config.toml
head_dim = 32
attn_scale = 0.177
tie_embeddings = false
optimizer = "muon"
schedule = "wsd"
doc_mask = false
Each number is 128 + 32 x the weight over its row's rms, rounded and kept within 0 to 255. Layers, rows and columns count from 0. The size above them is the row's rms in percent of the matrix's.

# layer 4 attention output (transposed), 192x192, rms 0.148, rows 22-31, columns 0-63
size [111  96  89  91 104  98  98 104 106  97]
[[152 107 132  57 133 140 144 122  94  63 200 108 190  86 173 113 185 122 109 162 171  92 163 172 152 134 153 104  88 118  99 107 111 107 100 121 174 127 103 105 120 135 152 169 161  93 149 121 102 132 155 116 160 125 118 100 128 110 115  88 126 151 121 111]
 [120 108 125  98 173 110  94 205 131 137 126 140 103 134  95 143 156 152 104  90 137 111 134 128  97 107 166 106  91 141 181  99 136 116  99 138 154 101  87 105 146 129 173 109  62 170 159 148 148  93 158 135 126 131 102 109 130 135 117 144 140  94 178 165]
 [158 151 139 141 100 165 169 144 104 139 140 174  88 108 132  95 116 121  90 115 148  31   7 132 102 142 178 136 119 100 152 192 103 137 145 118 159 151 109  86 137 139 168 171 129 125 127  77 154 137 116 112 141 107 184  93 179 149 122 131 155 133 112 105]
 [168 212 166 132 118 116 128 138 110 151 104 150 137  81 144 140  95 129 108 145 152 116 156 119 148 148 143 163 172 106 128 152 130 146  84 167 142  94 156  80 161  79  87 138 130 124  51 125 120 164 131  87  93 115 169  88 135 140 157 101 154 140 136  74]
 [160 125 111 149 169  48  59 107 155 114  95 200 119 107 150  70 125  94 116 171 162  78 133 149 100 102 168 172 179 135 117  91  80 112 118  83  97 185  93 162 110 172 121  65 114 139  94 124 140 140  39 148  86 113 153 120 136 142  99 131 146 138 134 145]
 [110 151 125 128 137 136 176 114 137 121 124 142 168 138  95 121 105  92 139 141 135 128  21 134  79 113  94 123 148 116 133 114 117  93 103 103 150  77 100 110 126 114 102 106 112  83 158 117  74 172 131 166 146 126 149 119 121 106 114 104 137 170  93 134]
 [117  92 122 129 118 124 146 120 183 157 107  94 104 161 149 118 145 138 125 147 124 119 154 103  79 127 109 185  86 120 219 173 149 162 141 119 129  89 121 114 159  92  99 183 149 103 112 146 122 118 149  57  93 121 132 159 109 114 147 174 141 110 112 143]
 [119 105 151 111 144  91 158 147  97 166 143 124 154  91 156 104 166  86 154 147  63  61 149  98 116 178 137 103 157  94 122  91 140  88 107 130 128  95 151  92 140 172 169 187 121 164 118 139 125 149  69 104 150 132 114  93 161 176 104 163 149 148 137 145]
 [ 85 104 134 116 185 117 151 151 139 146 120  72 118 155 106 125 113  78 187 149 155 152 150 139 146  91  84 156 131  82 154 132 122 107 148  70 125 143  96 103 109 122 152 130 125 149 177 121 151 130 139  94  34 129 154 147 112 171 122 213 103 164  85 139]
 [192 160 111 142 150  99 129 114 119 116 144 145  88 131 146 110  90 115  67  88 155 117 144 119 126 113 156 154 138 167 122 196 117 106 139 126 142  91 173  79 152 153  85 146  83 174  89  94 105 126  98 101 111 211 171 151 144 165 145 143  97 104  64 147]]
# layer 4 attention value, 192x192, rms 0.0883, rows 23-31, columns 0-63
size [105  97  99 104  95 105  98 109 105]
[[131 149 112 134 150 120 175  60 117 118 131 109  82 145 130 113 171 147 127 128 133 119 137 116 132 133  83 132  81 100 110 163 104 131 135 130 120 238 124 115 228 157 122 143 135 122 124  90 188 130 108 103 139 109 125 165 148 116 163 152 106  98 123 110]
 [ 92 172 181 109  89 126 122 163 108 151 174  87 144 185 172 187 127  86 147 141 155 137 113 159 105 121 153  78 158 124 126 143 125  96 104 145  92 143 123 189 126 118 140  71 119 100 107 110 139  66 180 131 107 168 146 173 166  70 170 136  84  78 109 129]
 [141 145 148 150  71 115 189  91 139 138 156 161  98 121 153  81 117 140 121 121 155 159 136 141 166 166  96  90 175 113 127 165  87 121 176 203 187 157  81 117 104 177 195 125 113  68 143  86 163 121 143 159 143  99 137 161 127 120  74 162 158 137  70 126]
 [107 125 131 158 158 117 106 149 152 157 158  69  58 155  99 125 125  98 130 125 130 135 121 128 142 120 127 100  88 104 122 199 159 127  97 172 156 120  62  96 192 139 182 186 109 112 125 114 128 170 134 128 133 165 138 130 121 150 187 112 142 131 156 157]
 [164 184 141 186 147  74  90 130 116 111 160 122 116 103 118 148 134 127 118 101 125 154 146 180 112 100 141 114 124 124 127 127 144 112 115 110 141 150 141 137 143 185 155 115  99  65 150 139  88  89 120 157  72 117 116  93  97 179  97 183 122  89 120  90]
 [132 169 113  86 145 130  81 102 105 136 117 119 110 113 188 157 159 136 144 138 111 163 104 155 122 152 127 120 127 134  88  79 135  76 157 164 120 164 184  99 143 148 152 122 109 122  94 141 148  89  93  57  75 121 108 124  95 107 108  77 228 187 144 146]
 [129  89  92 160 152 128 132  78 118 151 149 117 106 113 151 154 128 124 119 153 158 150 172 177 125 112 114 127 130 145 171 129 129 165  94 101 148 166 117  57 139 115 105 130  69  79 102  92 128 111 135 116  70 117 120 154 136  92  80  95 122 134 124 158]
 [142  98 142 135  81 139 136 109  99 109 172  89 105 146 211 165 165 141 154 108 175  91 210 121 175 133 101  74 150  99 106 115  91 133 105  79 180 154 128  61 123 184  91 109 114 125  31 121 156 122  57 172 135  95 195 155 108 134 142  68 141 131 169 170]
 [123 119 108 148  97 210  68 126 149  51 154 139  89 142 170 145 136 102 124 151 192 128 137 109 122 111  97 162 152  94 173 107  88 174 109  78 155 161  32  83 163  74 141 121 138 100 149 167 119 101 140 163 148 159 121  97  64  85 119  58 160 109 153 137]]
# layer 4 attention query, 192x192, rms 0.11, rows 32-46, columns 0-63
size [ 77  77  76  81  75 102 100 100 112 109 111 117  69  77  80]
[[125 163 166 111 155 113 137 148 136 159  71 154  90 135 149 130 159 135  96 101 166 164 122 102 154 148  89 119 120 109 122 141 153 117 123  86 131 143 118 145 129 156 146 123 112 153 130 118 173  29  79 144 170  69 131 131  92 151 105 134 115  98 166 192]
 [ 89 102  96  79 111 118 148 116 143 132 139 109 116 123 117 109 172 136 174 127 132  64 158 121 115  97 120 139 121 129 162 134 129  80 179 109 133  70 141  79 103  77 159 122 141 150 149 173  92 178 194 105 142 122  52  70  48  84  86 152 146 140 141 124]
 [ 51 113 109 128 136 101 159  70  90 110 142 118 115 147 105  94 106  96 182  85 125  56  76 103 165 102 126  78 186  81 136 143 131 108 174 101  71  83 150  87 165 136 176 121 129 128 128 148 106 130 186 129 164 142  85  72 110 125  88  82 100  91 146 195]
 [ 95 106 104 153 164 136 148 106 195  89 102  92 118  95  70 161 131 123 180 131  84 171 110 114 112 118 156 149 105 128  62 116 161  98  89  99 124  78 180 143 157 166 196  68 210 148 104 146  68 165 158 118 136 167  76 132 101 128  82 115  88 123 137 154]
 [133 133 125 106 178 125 132 100 108 184 143 205 151 103 110 194 123 117  78 133 177 109 143  82  75 118 217  96 180 130 138 111 153 111  95 114 160 132  74 130 173 110 102 121  96 128  43 117  90 100 125 149 198  88 105 118 148 168 214  82 117 180 103 173]
 [130 121 144 106 129 170 131 156 132 151 145 154 171 178 166 167  67 173  96  78 234 112 116 107  91 183 141 164 104 164 150 128 150 136  96 143 117 158 132 165  86  67  90 109 150 123 119  99 114 128 122 128  80 119 147 141 158 123 175 127 167 166 128 128]
 [112 107  66 147 146 171 118 138 114 110  66 172 148 124 180 141 149 114 162 181  65 166 114 158 140  90 173 150 125 136 160 104  98 127 160 132 101 143 154 130 151 128 128  72 135 177 178 116 133  74 110 145 128 126 123 147  17 134 136 141 154 130 134 121]
 [159 126  89 133 145 146 124 114 146 126 140 132  85 101 108 104  40 105 170 132  73 125  93 128 116 116 110  84  88 141 236 122 146 134 142 162 124 104 157 132 108  78 170 120 111 137 172 153 132 151 136 156  96  90 116 138 159 129 190 115 125  88 102 128]
 [118 161 160 111 125 145 140 121 133  75  93  76 110 144 102 160 146 166 121 112 199 155 108 157 175 181  88  57  93  61 154 113  89 115 122 141  88 127 169  94  96  87 111 108 133 102  95 202 117 142 140 129  76 170  94  66 129 113  88 153 128  86  93  76]
 [ 95  73  99 144 155  84  88 132  73 105 128 114 153 151 160 164  92 143 133 152 105 127  61  79 144 147 155 164 158 192 133 139 135 103 140  92 122 130 217 207 155  79 103 128 105 128 165 139 167  93 207 140 103 155 125  46  78 151 154 110  86  97 156 163]
 [116 112  91 138 187 144 110  94  77 111  87 133 154 101 118 187 133  79 148 167  74 138 126  84 128 146 171 123 168 121 147 148  87 108 132 137 166 107 124 119 100  71 110 169 148 159 140 132 143 125 138 170 136  71  80  82 126 154 144 139 122 135 148 119]
 [130  94 135 129 165  87 102 139  90 143 124  75 132 148 114 106 122 179 175 143 122 175  87 144 147 150 179  97 121  86 146 103  96 154 205 154 106 157 108 145  98 174 192  93 130 145  93 143  94 164  54 140 131 105 135 123  76 173 156 128 133 184 111 106]
 [120 134 112 143 143 154 137 193  94 144 109  82 134 174  73 176  80  92 128 113 153 113 154 117 126 165 135 148 140 159 110 126 114 123  93  81 152 132 122 173 121 192 170 114 162 137 110 136 143  96 119 114 109 153 170 154 171 124 157 151 109  83 139  78]
 [122 122 109  95 120 123 144  74  89 127 134 125 130 180 180  82 139 111 114 103  61 108 150 156 133  98 138 115 120 115 131  69 147 107 119 192 121 135 137 137 119  81 145 176 188 143 163 168 112  95 167 120 124 181  70  38  75  95 109 123 113 113 122 113]
 [ 96 126 116 159 134 133 189  89 171 155 121  93 141 125 154  83 129 113 159 141 122 109 135 115 115 134 144 153 181 125 179 117 149 149 192 140 142  73 219 159 160 137 145 151  78 192 158 189  96 154 209 130 155 199  96 105 115 125 117 128 109  57 147 153]]
# layer 4 attention key, 192x192, rms 0.115, rows 32-46, columns 0-63
size [ 64  69  72  77  69  86 113  99 118 113 116 110  68  78  78]
[[134 132 121 139 115  92 107  94 157 149 107  76 123 134 136 220 122 136  85 108 112  72 128 190 104 147 115 132 103 110 169 108 134 135 129 107 144 113 155 141 138 139 161 183 152 125 123 194 105 121 165  88  54 126 113 167 148 122 110 155 107 195  67 164]
 [ 97 108  88 135 162 152 182 110 109 102 114 136 134  81 118 100  93 121 117 130  99 196  59 112  87 145 146 110 129 111 177 128 101 152 123 173 184 176 119 186 133 172 135 118  91 166 184 116 109 116 104 155 128 134 102 111 166 132 138 117  87  27 136 116]
 [145 106 101 145 115 163 161 146 143 100 157 146 160  95 146 137 156 135 112 133  36 230 117 136 111 178 119 157 138 189 186 132 153 141 111 109 167 117 122 142  75 129 134 103 131 167 136 152 117  95 108 107 152  66 131 166  83 107  64  98 113 127 109  86]
 [138 110  96 117 127 151 157 174  55 130  79 177 174 156 172 102 187  63 108 194  68 106  98 149 113 105 119 151 101 126 155 136  84  98 142 133 188 180 109 140  84 143 105 177 144 177 138  80 170  78  86 152 158 100 107 102 125 117 130 134 156  47  91  37]
 [156  83 147 121 102 188 108 135 201 117 162 110 140 141  19 127 108 164  89  84 160  72 106 194 170 186 122  88 177 158 109  90 133 168 117 155 113  60 129  97  92 116  83 157 147 143 133 137 119 138 100 151 144 151 180 131 114 112 148 140 134  93 179  93]
 [205 157 136 139 140 103 122  75 154  98 106  91 120 118 120 131 102  80 110 112 164 103 255 115 133 106 162 137 149 119 150 181 146 145 147 100  91 121 192 150 162 149  69 130  97  73 106  89 171 169 158  87  80 137 192 104 107 106 129 115 100 199  98 150]
 [ 98 100  83 140 116 118 146 107 132  60 191 139 125 111 140 105 188  66 112 117  77 117 103 157 123 187 111 176 170 144 142 124 158 132 130 147 120 155 186 138 115 134 125 120 165 152 124 124 125 121 193 101 103 106 128 170 106 145 141 111 108 128  98 117]
 [183  96 137 121 155 159 185 132 140 168 136  82 166 170 113 133 109 165 116  78 156  98 140 139  86 128 105 109 167 109 103 167  96  94 103  77  80 124 132 115 116 137 106 138 110 109 115 100 154 111  84 158 140 133 187  86 140  88 123 116 207  90 106 138]
 [166 138 105 143 158  83 132 128  92 144 115  96 129 122 127 139 161 150  86 123 107 167 171 155  96 146  95 123 110  60 121 174 126 117 178 133  78  67 140 101 102 123 136  71 106 106 131 218 141 161  87 165 122 104 114 133 102 181 109 105  84 126 102  92]
 [188 138 190 141 120 110 105  94  90 103 112 120 110 118  86 111 134 175 177 164 148 100 143 165  99 114  43 145 141 107 124 118 156 107 166 102  99 117 136 120 106 168 137 150  76 104  53 110 150 101 140 108 201 172 128 133  87 170  93 132 142 137 121 119]
 [104 141  99 158 149 131 116 121 139  94 129 121 115 126 106  95 140 158 117  98 100 166 148 151 112 120  81  74 196  90 149 131 129 110 168  72 123 120 131 205 124 179 135 128 125 145 118 171 115 119 151  85 174 175 126 117 101 104 130 143 133 218 118 151]
 [130  58  92 174 143 122 111 184 178  67 129  82 138 130 127 122 147 100 106 130 116 125  96  67  93 130  93 188 200 176 148 117  28 115 124 102 111 164 165 118 132 193 139  82 158 171 201  79 103 123  92  98  87 137  99  83  82  96  44 157 120 114  75 136]
 [179 170 101  85  60 141 167 105 156 164 153 106 133 133  76  88 141  59 106 166 187 115 160 142 149  77 136 117  96 171 116 119 126 130 154 126 121 117  45  91 175  71 115  65 144 123  38 127  97 120  59 100 110  94 145 132 134 130 155 175 200 170 104 152]
 [106 139 112 142  97 112 123 147 106 130 173 145 136 137 176 181 153 118 117 120  80 127  41 148 135 162 127 155 148 131 152 120 149 135 152 108 200  91 147 148 181 239 142 161 153 121 124 114 102 116 176 138 106 118  85 175 113 142 144 119  81 162 112 141]
 [128  75  80  89 121  96 146 101 129 127 162 162 161 112 130 188 144 127 103 137 135 156  80 147 137 149 131 157 131 145 225 123 122 113  96 118 228 143 126 143 144 189 157  70 177 169 178 132 112 118 131 126 131  97  75 132 131 164 115 111  59  95 133 122]]